Part of a small language model's weights: vocabulary 25097, rotary positions.
Each number is 500 + 50 x the weight over its row's rms, rounded and kept within 0 to 999. Layers, rows and columns count from 0. Numbers have three digits each. The size before them is the row's rms in percent of the matrix's.

# v: layer 4 attention value, 512x512, rms 0.0258, rows 503-511, columns 192-255
# o: layer 4 attention output (transposed), 512x512, rms 0.0321, rows 503-511, columns 192-255
# up: layer 4 MLP up, 2048x512, rms 0.037, rows 0-90, columns 192-255
# down: layer 4 MLP down (transposed), 2048x512, rms 0.037, rows 0-90, columns 192-255
v503 105:511566374572494488490478554500462502587463473479513497491426439519511464448632578484461450546448592468447448473457517495503532499468449384537529550485553578474522444570497445492529567489476483
o503 106:625548542579525490499464511535446517482418508466581528502614466518458466505538519472480470507586482502524510473480526412547554542516456406512504494436491521458496542532437535502497490469580403
v504 102:365454459464373453465498569447431512513552540499469486486496508465475514614590448582431420542515513462505489487480540505479551544513436470534453450406536435589385373493549508509407505561514533
o504 102:547482545363542524418491517564584466501533468513464423544542467493443486440480443491500464391389597504526483523531453519499427484533472526460514543476545438491497449503487572484497486534479472
v505 102:486520531502485488598591511515594451490485496647585544458456527484505511520539416468539509554442383525450526546510495518429496495473472425459517531503452493441556546486538388584489493451459496
o505 103:414515487447495529570403506460389490477526517530583529590509526488464500449469545504533513493502507487511453409481481546546573415539516461496490570521478489464484495458506426496496500421529467
v506 100:529562492495517472542531493581501503397559460513464502491459425473483565496437425584435523529540493622471527485560472538500550591466466451409614448427466399534530433465496561455521617482445444
o506 102:508396449336520488473433518445560454498532411564430514480538448448500531543456522546538478483453486434445450466497479462499448552551614503504523415459504543422531547476441431417460533489541555
v507 099:405560507485415553528475443519417482529515491454486499408503441513559428522530618498495435556557501504508588475492565555462465489427485507538516439552585541482483501526506433523482434479513587
o507 102:494546492487588466496422492446495544502495533381487491522562512506492462549530438514489367507475534486589592452461449500502533487511381543518416581495458515473434453526550546578504449440451520
v508 096:403617551396428446589381543357562537556459556565533464416490540492471493445562461481581459518510633491503502524465470412580558489490515494486489546441422494532521475474551461545459478514533567
o508 102:423468550528501461497582554530531448458552465424506433526469582540536425464416576525680511490565426433560474455531525525529507506537519478484508508514424522472510499612525530541500486444542451
v509 096:488567579431454497466465584489430534489520498503589525547431510509469482479538455475490481572490480627514512492567509437551542476472453488513472458509432476540490506454568453508540543462518485
o509 099:537504468479529583421533566531510456446581530515551507500513496475525450430515507532498503486530554490541498516496453532542562504467544524525541597460567515461496461442457566570504441492447487
v510 097:486547472444513476497526537524449509452424473477580463472497515419556436433453483544537465552525440483459501589447500509540486536469476512534513577452547445505487388448445582423497515514488486
o510 099:471501442575451522515576513519501476484452520478596532500491503409482437590507429519563435543445516479523477538554541457530464503500466516598508439484434371451529470488465471431583558537511500
v511 114:527612521535541528505540476475498427574504493434513448548432497500487541473630505442493521499470480525447477564509463439465433544580460437582452514474523468488516567528488532574538472555613555
o511 110:426557519505488485489480532473491481452435437523484533502580459395574539574601534450473479522513487514485521418499527581513480394471592512442479461450458522485434533506483557385460429499503392
up0 098:408387578436458496585486451495463480545605556433456492487409556515419442540502408573555515419513529543503476440464450601481437579574571472562528455595452600531459547496508485490537578505398473
down0 099:508537586485482524461445486472470491479585406510441485428421603498455604479483490499519425521483509583513460416527572449452537519414411444459531395544494612464556568469536537488556479518527587
up1 102:531538565464550525492488487499511615588601630487432556430505495427482568513415517512529443575425513478435579450428460509505482532512477449490496419495566526504585505559399584442411418470456500
down1 100:529542523579574516487446475498472433520548425544517517485415541502451470478558438463408514493537501552444498569444570440484559496483538489459488478461459490397434455442494483451454527468471512
up2 097:545449613482509506526499506582504492497419564480483478479550493450437513458455476509441491457462539479519472460586544581469639480511465579408531510456483597531507505467502506413513469584555497
down2 091:571454444534527572511449473421550455522483570533479476488443529543456515537527566478547372426482558546567482517392499524534489477434477462570426407489477506460462518445462539540357472510480526
up3 094:561612483439495538498524494470492443541453475480429473495510542557469517526541389559495487553506522592495454476460515489574580451498466528566585516451488442505449502506490546513566575510515582
down3 085:512478403534496509468497520509551530459478460492491544505406473480494561512506593479500453442492461435489460591390482523506399488506490409462548512483600542489529493482477522473518562488582517
up4 098:474560511417530553587488506380556454493487344501564594488566542470457492511485522533525461502579535540484492473437422522580532539476457521411440545511516518515484471544490546578418541509526536
down4 094:488544489533520509455504538567437507503560588519453403534427426614479524571485454507407470551508535511469562494584511502441476461517485364560462440589442493497502543490511380582534432547516472
up5 088:472558520462539456495528511460569529415464458551471474470525560492559539592579445489418433621474494491464535410426540560498537505465473477517573483510457501557449464575491531492455430599491580
down5 088:546525468504458480561490462531440455502493480529491499473423453505443447469411546512613586437440512527479468635511533484530515445470479515545417529464548488436489486467517362528522548466458410
up6 099:408545568541568471515567440497473533448616544594536545563458426536485426477543487589565479495452593557572487492540593487423558523542502469592528453477501447577529511470549452500467510484508585
down6 102:522469432530471551495529478424467579545404590474506513409582506540524461485448428466436482457420545408593430490453411520527511501522548516475516511417522495461520503506547464545544487548456451
up7 096:553489368595530541472492535438475573578524408426482477486508460579498586509489519419594542541588516516540510472514447477524447572539563450506569586505538444446540418529528469561536387453507538
down7 100:412508441520507527554527559540459547517458433571508509472498530420521498447538515469411474587442416452558528463511535431474531508508492489462530490482508475570529514492550493473516512540530459
up8 097:519545505488565469491609543471456546572534380568491445543448508538426416536487512524563492403534467482477448488522504469484529494591534430428494570457461516441475537536395515495504448445595445
down8 101:515450487490510520466488517514436441494445452523497492474527565495497549562518548624609472466482466484537528472585502566384534484430437523517512575524480492390555470432450426533504498500415522
up9 099:458613444520550462511583457483485458497475654417474554483488448479483436513521431547474515512511490507523455328464490502516537469511489481466504566359457549438572497519583396571465560455549471
down9 094:492504457444482630507506476467474535542494466599584442460334564478521508449471473602479499497523488470507458461467489483467529577414533560550559416451526464510510491574483445559502477585546496
up10 097:443444462519471427482497491530489619518354542463453515443521497468473545511541495458443516416563524557438504531470496565397447524481437465420506461498425643571443538464479482512510510452610479
down10 091:564399569411513535538546581546429450549365442481487475541509506476424448472531650467516467498555422531533453547469516552435510512537524429531432518528517575431467508492430538505495508523518479
up11 100:551488513503442530509451497435625406459526458434510584577564491468427500562510473533540483537505549530450584460498508416491498499496512509499538484524549483416404568615528466455502417505504454
down11 100:503456458522474487610508553458524442504496506514466446390484558398445475442561596524433407547490552469577439588450460535578426536507485527484466453474503500544510560479574555464623507486492540
up12 094:481396496463480482547516503537542552533573419379650498313529572487549489597542465531441466506469470496466548476500511593479450540542515532549561480477566532544473548573439596371468460496554414
down12 095:456567487497484437425494555489433488495503494511467509567461540492514515513586542556478589592592446474603342539462586492493482500435495525471464599499451522464491481534526454525454487573458591
up13 092:464488511484500434541575517475487453451441535631478486449555418567527504488508460517462466494531512556562560434549504449428470606468500474469472497487472417479459482507451537515592533468480529
down13 089:545591512481493551520552485542415529514449458488432488598501544472553438484547504484495429586519399440530456441444487539442617528531517454539495450441437492546541502453468491508494538565499489
up14 103:498630544529540534578462533582486375517482491497558526458525525566477497523537511554516458543476462510450391475590517457534485413480445540471506462521507613545550521518489439519485563502515447
down14 106:585465506557473415509546405495504471497528487510403652554515458541556568632473553537566360483516515546470528477467545587533528440464474506385446423532511626462485461503531421581585510477449571
up15 093:458565379637477530545534579450556541551549546435435614466505453506488436364486405448475523540605514448497531513427422485541457509586553509571514466485501492486462505498580583439493515632455430
down15 089:483463561466572508544535440507544460517505464531490399468526556518549538530526479534435515579544529498459411437493579465500426501468490529569455511454491451593517499542509482462508517520527490
up16 093:520429505445504540484495446496429502528460501473526504454591450516559517475518507489514482534486540567501580457507494604504506533511482522460507438437530504498509538439513508366521472562370413
down16 102:435482460528475403459515502571453445515585499541434476505470519461500496563512556495444478516599487475514578508532567441484480491456478444461530570524514536522460472518485539586517614466598487
up17 099:595451541450551558490496481488476434440538585439439485563486621519515522408451426505510467480378422485500532498561404383482465501452474391505543521461481426477407600465472488503435545609432428
down17 101:446441588428479511470486467496454588442483435438471488521503483535407467516547510474489538453405462535526414556478525611500451508472507523554558457436441494449478505467515512469416513472527551
up18 098:480479475491511422457512539407462481440637495538506496543458519448514538526408527454457604468538537473525569472474588557549405514566530450529618390571501491459510526443542557513440507545453490
down18 096:457420552539481526496568516524521512495455502587440490400456499507407498533561542507514450484496399589446419476484517423404522589502448505446325488554530494540502655498525445531495575490515510
up19 097:579435609485526454557574438515429454532502565505452452466461526522537466488563534467542506458459512466589493384529481462386499510441557459470456442483474571573471585514465566458596501418497475
down19 100:438498485562476502493551579585571497548511530514464538494494498445533477616516515464491506522462418512438454573478457469509459549473504582496597535432457535467539450469562506517550533409590550
up20 104:472473501476574434582414443542528465474511503522488460486471515547411538534494440474490537546639550419442467489516498571515557539522607507508492429455442555512482516571524524447478508446477460
down20 107:419506529572505430437505453517519494423547444476459475541486547558544559477445448410609488544449487635488539519447490433449448453526536486551554653446462439541534540553488519580540555439497447
up21 102:576576524439482533501523427449602510398535488524465443495553581536394570491511575572479555541581560526484448590528526517538416526414465536586463459502518388440514543525481536448526465526448479
down21 099:531474518523506487459518414610488462339435465501527457514443406501587502468348460488532364459513425667474536465508592577453452505481482580516424544513523615558438564510489523442573425412507545
up22 103:471554536450527512458392508545506519484442529516525479463501401612462485510532538484562476526498542536528456548459486469448497515544441454545479438513509525543460543410507449512448376480589507
down22 101:616449569518406478519509586441483423489599476533559427537590507562467556496498485544457413462445465505486498511488456419432639536479482481484577507514531594525521445434478483406447546518445558
up23 094:488569494468445559461471580513480507460500441400457375445526548442473456436517450479467530498542530513503507480463546475552563521482511464470431554469465511473532385473504574447510507518492401
down23 087:551555553469546487507518417557506528454514488520560466511529485462562464434569507567450525409523491509518536493521452510466478496536449515488517471533553490515432506528516547561496412507547537
up24 099:497511550526509407541591472512422466472524519504601518451591540474501546449502504528492466453508545467490587473419456499460517536513486426456460499442535510510525454571549523476444565545493454
down24 098:530525530480651442536455485499501513609492473514472589429409476559465500489461519439497509486516501489501586495403528441580445460491451381456502519522421562549449542480445557516476411522510506
up25 091:412544604430585448506481501538577505543597526542500539536424475468484475480508576485576535504456544548443567530522465491544474464518577483508493453505522454545531492530441443459515476458558529
down25 090:474551463544435562510590563451396523432466506534577554439582497547531497487491462513410514576517421465487464385466461429489470450480532542515390526486479502461578474508464409466493539529450512
up26 104:514483471492521460597561470540432605466457484520540407495527480455499548507534549475411476457546461504467542533515381510473510466550470451538481482545501484554541582520470585433403568534384551
down26 107:523573487570489499531538623509505543455441500509566545490529445443546524533587553442567553447457474529534481538493468521579532441503557430379468628569538506487477446468452599561481550510462479
up27 094:548499578440578503441488464577505481467443487529454614538425461469529499466474478555580470459464519456483468560552506408415405422473463534447423458530466526405427597630554479570491512518499401
down27 090:525476433547499494471449486481566496497389669532554456435486607504574623462487403500469585590558531542482533548523552493589526469505515583439507497515545480565519453482564554561418491466515526
up28 092:407430477584497497538515505591561580482508543510513557541488477488519458493545568491455501498518428469458568515539522399575549478609601451535462491462552520498598568498510383503453497440591538
down28 089:578474587445444589467471444495505480501502530616508456433524441477506424502488482487448498537402535626483514508473456519502511441422469591530545522506558489485443506544517474467451518533479451
up29 095:604499461551449570432457512540447490480505509530489437519451557542443515524593412483455492446449489483534512430448566588570436519478540558432457428600544508491555503483427534511445540522508537
down29 095:507533474553521529493493530439483507468545558507554510549526480455481454514518546472596514541591590470477559483525431514441492529640472500576393466572511683547634522465558543507528459505499577
up30 099:447463512464547625485569579631566467546483600427411558522539454525587494523569529493473459487514524486493487442526531499513485587422466493471473504547562464494455498517493561461540467532487511
down30 099:513498539499429508526491477493544547552482526538525441491561566593528464521431508498511490557548438537508583560511393560459462520439512535500535442428464467483471436577455453537441514592485410
up31 111:533488529522516469540500500549524563461543492509473535484495488521514511550505421502466497436429497568440476528536478527499569506484482467435535539498472492557474557523516588476467457506590535
down31 109:530535476574447427584498529503505502515509632476471441525447540495492491543496525499519341461474431552494513519571588469466532660504600479472459540544515509449470452460450568466502471504486519
up32 094:493514474483584537570520558502434488488548549535495549482530454532512572513501537417463554528563496559467529454492416461530455460438542429483558398481476498556560550450537424499471488510564488
down32 105:512510491554464560447546470493549552523458539496474393464579439512527529449576428509474472544477518438536425454524552531500548550513479566512427552513490475537618556527434502533618449521496554
up33 100:471585501486509455558489577532441561440524544429512567490479483486573532528457412530465552546477511481497475544402581572369447393508545447499460481555493482480456517517474451421570528449500532
down33 104:541382463467511507625394535491504524569485511486431569571495482496417616562495465437453497508497564446448438563436499625532466538370434551494471536477590493494537583420490520439507438519460551
up34 103:483454590521465518539457509502500513463513464534491402555516576531455457477501546525410460389479540380556429523495560477456471512537524556431512426452480522496479520491471509516479483564464547
down34 105:411475500477612471539467518510593456561493471448561465492470479480458518458542449551622473436427507484467483529448535503572522395535459564601537459518556503445597502480439611463444456589465489
up35 091:485424485566471497531535465472520539458492519445541452482478570465459463464483545412416446565498419470457480514399380439524554514457548527474488542513488454467462547495542492493463507503482473
down35 090:562571517432437488511432537527428470526493456524527513538522457510510563503499478548516505501522612500539477575589625484476420482505477481527505499516497579515461469506529492495540472549500586
up36 100:432440471432439497538503560471436508510473515524493486529435456510420481590487456554519469458560438579614552627471549506502476521385490437562491485486367553427467557528542568542421473438451467
down36 098:500483466465480560420471424425446656570399529458474492531560451530581351607563550500502540484397472423403435396493494515552486533597514569528518507413524451547549500533554519479499462501465345
up37 097:569503453540530532496542475436573422391437511440541488570504572526596462565426437503450488524479520465630589489577520492555621496503496463527525509560551427574364452451439397506497505500478502
down37 093:474458552472516498487523522418491537568593527507485493502401545377538592480591489430471461524496514438458488499501552505569486428364513539492545522448440542479424461580472518494578453441529479
up38 099:492467438500512541477462495513502516411516483520579483500609456467386563505493680452484572454496426550463575437580542539571396508519520526582397544477512559484497508438587503409519426549611608
down38 099:568422491464451560467481451450515409511462510438492503453468488520469542492449513572500460570489608468507503511592532530482553484470351449607558462506548604529414537475458465520450487499584473
up39 097:471424386522447608543490457488493501504454530537515493455507510504462510523567534422497486438445548530465543462541396472454455559516486448400527535506455506482441471488517523514530563420582476
down39 098:505447572445434537488435479539515419453432498471593478448511522533536447463543487492420502477475547522455403437581508545510574461466523505564455542481467507553473486561566443543543556471446523
up40 095:549534529486450429522495491391539463514553518535477498505342467557458481430469459446450529554546555476536484498480471530473423559516582542549537526468543466426442527458491497500464478545440519
down40 093:512387490394530461494446548378515586470424470435494521528555513526488506519483452535597518507516409487458554501493472459411417597477559550488560452473530579507419454522505516503393571413533496
up41 093:398430424442536442537532510530502539502489468476573433472439585467541470503522496484512599608503461477464408510554565417545586474530488598504516609554433502451505447547518494629480410513497501
down41 088:511571514554525481456409590567505482548445491455566566470529481480459468426479507547489400445523507488511567519488435547559473513516431473461469485514548529498542424495479463416483534485449460
up42 101:513607552457518446516463486577587538490441511456601530441469455488451553538394573576464480577445490445412501544489518544494491568560513571452518469544406451480520538540497589512481464467585531
down42 101:584480479481475435546489549440518482548443537422486419510600448494514571517519393523577452395507506493526555505400451560540473535465488422466523503577538490467521413573460407426485459501555489
up43 105:499397591563527569614453353517472550463432491482440507529442499506437427547509575510532509431586414457504455377606542548554469513511601469537544429464538485482436479462452519480556501458471502
down43 101:539527494517479463566527567412468505505506556579430413475582504502522496510495567463481526457547463395437466529593510472500468544533445475592556480550576526525536508514472491488555532452510477
up44 100:525373402536550519531433483485459479554551492483427418409602455472505499528461440410481424589485462520546451497538534490608473541522532435559497497466458484406476566499519428461529494590460476
down44 099:503483478577568488526504585536513554552507669513545517467532534451478473520565578432585589420434464564453474519504438529410442470445621541357472516607482467565529586402557538455505474472429501
up45 096:510434423435589398500387479421478434533459501547396471493580580455459485437458450486423493463446509551447458514514422580522406478489458465467519405498436533392487510546507430463462485572490412
down45 094:483554536438447578462527514529561545516575576439564445503457479527476485525503526490470609540458507536534502502531592470525586557497545579492486483508531442612534524535582531467523412528446555
up46 100:492561549547483532423466493476460527527534472478534558539547544529535481523599511548599444515554505483526591474553542537491524385524469477535480499493483490447487522515575442487509362643428528
down46 101:440559493590359541542569499481532523581516434570462434423599555594607509552563415513453458466505390454555527504430595440507508514586376534434511371438494499573500469392518552464449481480437545
up47 094:580545488536478545571558548509426519473528445427564452494549542518575443457472534475588496503561545485578584464559508566521476414543486445515463518406461494540502471535393543591421516474425466
down47 090:552502501584514494441409434552604498542462549440455543531439447497470429494435421520480517468517540568418479582466499415489462503497560511566486491510473601448509507498585530487495416485467443
up48 100:505589500446418502467566479475469500496436395532485541450524596514571485430529504495418475519493499462519462474480496422450554571488402493512522489456468450559511498473476527540445530459464497
down48 100:454560514501523463476550504581545529427530562499483474562398486479468499541534466484487527447556535529505514408496488480548577453497564486510449501516539548512540479538574487592503459461585548
up49 092:611488562465541484514510605452403536582480456529525600489516443413470446475526468566523512520446498484567515487581612455422511511533460473562492487474485518509450469495504495524540558361512476
down49 093:453560450450525562450493457529427459472512508509483515453577483481472558482507477520515574457542526523527517419508637513506510504519483524493466500433475497486592514536468397404458428560548464
up50 106:476494507581527516453472532426529539414599486499478501517443482596472445425535569472456558558522459507519509514593501474458402570477511436444547580459436421494498523506449539473490551464530526
down50 107:477557498488460519604493423468543498493542563439491417475507584580456502526433458489463505534428493508512497434442532487553469536545520450502454533479519491476527615575509550471565535458417583
up51 094:419538508481462562475452487475524552444587432451446446553446422468505485465580492533519553521563568494362580500548420448508507535461420464493475493555533441648398446430513565544523461546478457
down51 090:634495517562503450510599502497492500535441435520468460510552475480500514485561440531535476524526508458534430517514530465490440516508558534499565525614524497441506515562476513422510570499551483
up52 095:517548532436576550459623535466465509558479491531533507560489454534489484505592433463541516505521524542534551480548452417431551460613527576528516525620511461501552497546532523455525444556553494
down52 094:487521429386435445531548521490433504444482443553489525435516525490500519516483532480543557481504538553521545567478586507535444471501491483494399511521465448528457440441511483601561553467421547
up53 094:499472487472417494505568574514386482509514505495548575543504497441520531458489416490515551510473437525543445486460334438489502365468544561491455450528486593460422518533511409507497594474516573
down53 096:459466503538492455490520466496517450495467502413546486521584561499490466488499538482472520562570454441537569404447405567484477473397475481472426527548497541413524471482481545433474527435502457
up54 106:565547422494604552616483406558553555406528521552501508448490380438425548564541533442452502456573524386538663465466433480499452530412551476484533650443399525461531515497545450485535449476552427
down54 100:461459510435541564481546552603552551494475546483520569444502480537502518526483420462549503501439503588525526474538478414475447412547531598455481482658511438520526573606577530524517380525517564
up55 094:490458539415529521514574513488481491425488456472487584526440434466486481426484552585550424528494634442549513504602564532541540450554553509532584483555471515505564506495495555518496512407474448
down55 090:546517455580467430499411496418525520497520512470566462418600480508532502537489428410505505509554365594386478548432478469475502565431444477564482508480547425501433542500502504475549578448446492
up56 095:491492439471467604538496488488403555584481504472444431435550434499528518432465515543478486507458419491551549589511480418514451578500488507555400421531521505478378500464460515436478466589541489
down56 097:486434534520511443433535496526558488472503387584519487504414594488560500549509502373553573419512528551444432521582533561452521488580470441480459523427476541467449545544519544483574524427542490
up57 102:419478589500418521480478482465527428500474452552499533503508548497498497452470593491507517432539474549424471584441472417467415464591519576447454510471513445609446545524563469512499575464521453
down57 103:530423506529498540516661511569546509484518545513574555523463487433576595533493457499453543475487403575460507397537538387607505499491495449517539519610450489502444523520468528503549425458427540
up58 105:566403480454450383615491459528550462591477455467496523533423571387516519503418482578550501504570466469504466506520574509547601507494508513513447508428550532455457422440416451574546521511508391
down58 103:479563465468501378501532504544587498501474507535585536542484454546444535528545475575489478446497517580494475523503518446575511527505551497492529525502486512508480543612414617508488503408551611
up59 094:511449502524545529435523506469509547482544420493566518576667547469465455483484518451438584543408486509432392495550535547527568525503522519448473431432400357514543531531591604503463457464512503
down59 098:529527475487522557553430547513542494508408511592471374423581493553518536449520485567483474454474555412537477564510471476508544507530517467578566533409450550576543498453423558471578501585462547
up60 100:505529487494516563499455443437443510556576479457488488495466487506471508500474490529447542564493568466422488413418477457510500534478554454428550468476554438406547381594567500527460558509532449
down60 101:471487509525442539389576392498547473495534538491475579456499501526556573480478605456491532432522586580524536450514464526536521419450512504573429517504434465551444555409559479468604543445514609
up61 096:532555409511535532485560497440458445494443356467495503497486600592500342585556500479467472518466547623398537534520518487554558474521491506471434520437521562429511469489472480517517495392513501
down61 098:447464408439577552506448490528498386422531553446461458529408480525558486423626481537481564495539528522418569533527536488465469541557506496502502569470535476567510503539513494492438434581485442
up62 104:459512568519470535505401499500398431487591522464524485474446468526462514468521496444477517406470507512443493497545485525520432552513458408556503475532416560620541485507564392404464504434424507
down62 103:547540488489494592521552395538432562565523572531539498463457496515561387582493440531529539561472547541476465479489577579482511590498476503504553520438436479488539459523522479519499534487466487
up63 103:498508587578554535450476518432484541466667616497478505533518469565489518589495458509472523437536579502455469536469488554409469540460501458499443493467609456435480508500425498526480480452423467
down63 108:506392487522443492528462612470502571496520480584437429518473376441458440498467534430619522536463533428520473517458553453395501406491439520527522451476511566528499476448508524475512483511514536
up64 091:490536531513508546550528457473462429404471535556439479548479519545535516520446468444468518507429558476564510467440485532550484552447423460515531490532475515576414551550493518441412519494481491
down64 091:477431514520494465458445478577545521499504509441523495522490487464489387550493554615530529575490482497514517541610468379473543517485564435526525481406501471470585544527476502466424443571527496
up65 098:377520479475560354556488510478582470514507548506485506524421461496422512529421464451561587519500614598454529549535464493459505497461481457555553454488459448462552482497481463460546546482489516
down65 095:552515559473518523482413494610537510505470468589563451483649603486498541470480540502389487513539504519374488439525538543473509536570596503504444479464533475544576543455603576437499495599451511
up66 086:503485490560497620464490509496475484510567472496412534414470532467548510493506472492505557551481571475566566530522570445504481460431567541535398484529558506430500525505427560517490577568436421
down66 083:450510494388573567482470529516510504495464521547576554476505506494466484473520503580433513450451429434510521443428441532464560495417505484479556451470555540534402529515427530498503447438486553
up67 100:566512505523437475380410468435473446528549493639543503505463368660519437499526477511514485412600527426530469408513528524558570486498543531512459543621489562460558386471554520502522489477525474
down67 093:475464578472526534551459484528487567433419497499559501538505564500548539479504438541483527537519449517485505438574418478495512569533465525525518501494496522560541455478498474499512508458501495
up68 096:491534612532509564533516530515483546415613550536474542524442450433422463542432479464473502408502499508495512598501603502497459382487521470522460610462499493513539469505542507575487549549563613
down68 102:485466480534445503430475560486419366457525570492431591504542537568503503537480506519508546515487504511567478501448478505511626511531512479619489534490516572499494526487568546471471548544470544
up69 106:549529454547567603522452535473495507617497498463506476491485429518512508406569498553536530517505479408542496520464528511475529472430451469532342464510502560510483552522485459485485527478553459
down69 103:445608446520523540509480490599477532538484563474518486448445554572509552536417498517495474499475563496488439480426490445393527522452473513479523451530436574507530581450504509405506538471455452
up70 109:524512525546489485469420564532545562530478487434497504482498459472574500489519485597481453470483463487507523527527546462535421444432510401466442542582508380470586547496568458506533507498484487
down70 115:523558396489499506522503472422529557551562532461552497493467619490462479540455515632568521486444517487512418505458482535465409530457543419389478520481553524496469514433531482517494520468499566
up71 104:469481556534498530497438491420423636482444533464525385499538522467499477555508504488510467481580444505498506435501536394516456521498504403537463498474456496582477457520510448460507492455552432
down71 103:531530596373585553512536494512505440484491512527502444492483485477444450430442431464519493537590508543450479499511607437438494585518516557388538539526520482499557449548569518571407461510474555
up72 099:481433439525569418460493524513504544414424550450491580558584573489376468497579464432489455507481462567530602488513450447467477487612456517423496452498566522523507521531553475464482447442525506
down72 106:550496437505501490503422516544503434487456503512500547545518514537466527522468484556529396443520490567548462426529505455471485572514440572484558521461560368515402475567557463483496536506526473
up73 093:447515620535646473468599502516404532396498429502553489516434520575484456463479552520521519419599446553582582548576551495485489511443515454451505501548512482473544537567451572509515464442540534
down73 089:497492496515534426499544411564585476569449471466435587383540511478533566487382464435543470465533536497507502519508501563434554483515532492454536449469577426560477531510507634459586479460524553
up74 094:551515447558479518514471505535654503558518579456483531498519481508433435449532487455546424539502575507511509603488511534526488522563498540588535479551468508566432467472513493568568536538434464
down74 090:466543577544563415525549604542511421533467471538479493517521472442469582530477348490492560472560472455500511522570564511578534510541512449441520514383598494428547534402584447518507611524388549
up75 095:397534574500454557475348512442537589501605525448432489575506478463452430476425500475481495550487391538452523443413479533512453512507488520450455438540443432553490462523588489482495525534492525
down75 097:503568445482510501521536468497499487531398444533539513436599646474454528416462453521521510428502574535573513593612575564448561545481455533488527529504513513487498502534484414526518483540440522
up76 103:505467401492429499570500445463462583461572515435611443548487493543545447532577425521420579566508587450506470639453498556527490527373495548535559482559469536601498506569551467482523497434538426
down76 106:490487404536583526516454439434486534576490549427416488488527486480510441485543433442587524415425387571491482486570599468462488532530533467520510521466573453458406473498495485547399512514519542
up77 097:461567523481523531489563540507532468572446444434537482476419444507586551484585498555451554431469518538428402522372533503464606438420545523461400483491531442466571447504520516438597465580423429
down77 103:453518448496527478487553531514458506500469541595445512436490482524476519446493413496546448553465396584450496557434533534514442578563537510497542475473520585490476607457447537610546501528471451
up78 098:495523472469536540423575489438510471518484450548475533518526479513524501507441425458454487416410444481509489536529541530417416515484419432431494441486501481574402395494498485541438531549444459
down78 094:477604505488476473509552442537579515459474489477461467474447425464545600511510542440476539451469554526412541469501483471410494423507494483541514491526468481503530416490550414540472554483543515
up79 104:551583550492502475436532457519472493446480506543485540451426507409525513495474527519592554516446430518471540433475506472465494494550391511505441548575442465538521537530563457573528575500465472
down79 106:462571556492441416548479382512474492438406510485533579496513454544499567430429499514488516496568526573494552493512521504506465450500482554445489504510389538518437550414462510675546552498552487
up80 100:514513487548500452428571572547595505427445570459421550438557485507509421511450460544467533494492535507469523548501536514555460572473556539505497514475475550421565532449473625600522424477422456
down80 092:518550499529533441514523482583506555504432561506550413562480520472494486486567456390483472536419559581462421600483546522463464587556495514414608485533522512480576463538457539497522418417541482
up81 105:444466491481453473571422523584577535498513482527621465461478489494474390510566472582515411438625528485460442561471493606488461487515518530458495576492457479542435545457513466573504552458441572
down81 104:452565581498527506552481474520537456505528528575519453478559524440491535522395530484407481493577353510388480591479501549501509517551447482440469498387554441482485597471484505407418451424422586
up82 123:546618532455513454454463486458462523511484437512386491424492485496506449573525468516439524574526518451500528418468494522539473494579463472526615393498408524457442481536448444466526542505604517
down82 124:470562544568477476491478496540519548552407427540502524548447625516410482487400529512544544547425469440440514500599399493464493423518481472498582446424501454454402528517513380485550549511562508
up83 096:556474493436614557461440474520539558571437581465505520490462549493450505469535541448565525537501448539595569524466385520491505516597435418539456522418552532529516480449501550541520490474489466
down83 095:491515529546489531462518563538445456459488502548529474549582506503522488531603511504457503488539539497432477538509597429465504476489555602476547539557520461478452441479607538514511483572431615
up84 097:449444480562510465494479525502492463463498442557541392493531519496461408493458653396468457555467569510469482524469464528467491494472592499479496443482491501500444486531485528557526470671498477
down84 098:441496523536552563467466589508486575485540503509493485551531504456424530433513587532477536500479435356577476510487436472491563515430465560537495475496594635464472588520485448489499605477438409
up85 096:483508450470531531495559503540460518456518568513512496465415563398542483431489491489491535563402512470554560492485531464500489486545548521489498537406564506427541510449555527557500457614421578
down85 092:456506535446574470461526411485426566426478553486443441497468539610500518485433438511559497534571465526403510479527477558466518500553544433508525565449453449440447518555474482445497530490363524
up86 107:480572513562492507565502467465381509452452522528501513563397487540519476566529506457472462587456480402493455485510509515495546464438461430499519482511413538559555597530475486541425488517486502
down86 101:535489474372467519558475490509552579450444451558568504514418575498521601521532528478494469497454564448437453568558489475471540467530421539492464493485528511574412473540463464626502479509416558
up87 099:485459529480499466516446509497477489543497482588530539415574539505495506522450507458446486608429562488461425505482507522391506567417493584514440647515509523514480448479571588512479546539373514
down87 101:454505483473426484513414537514511475542463482525536489585528505495506559528524416557469518526479461456488501511519469466583480483392478503565417519531557462546514487442460467471394533595536481
up88 105:447420488481470517535495568534500466511454596509471462636417542506486484505596493420526539425545464550501496417432502554514470503455471502510579517529516504505442587472471586480402490494431475
down88 101:464411506429432475473511549487504502506481451502509489434509513511478433557481503496532465434462540534515478451473530468504449362521461409427550545545504474464621614469527444477510529540381553
up89 094:537500522410550555570483402490529575521516462473504608473417502531527443573568565425478438544509465489408458464598534438484517497526513561507522527551434444499447532562550613510544489499510451
down89 094:571451475532469520422455526443425422394422518494438437422532464619516518487416445530537469466462530523534570551449473448452482485523413466464508476479503578415440517616525485554431533535510520
up90 088:510479495347508516470583573502556452516423511478459510424549555518572507468542509572530458520473534434584550429527515564515555463514516524512526453538465426448456577569453501458524449553443511
down90 101:527532513588522485543461471499416536468513520540544480530469461476479482491491482521428497453570465548440496544431490434503488524463481484529522517408531575566502462437564522540453498478478425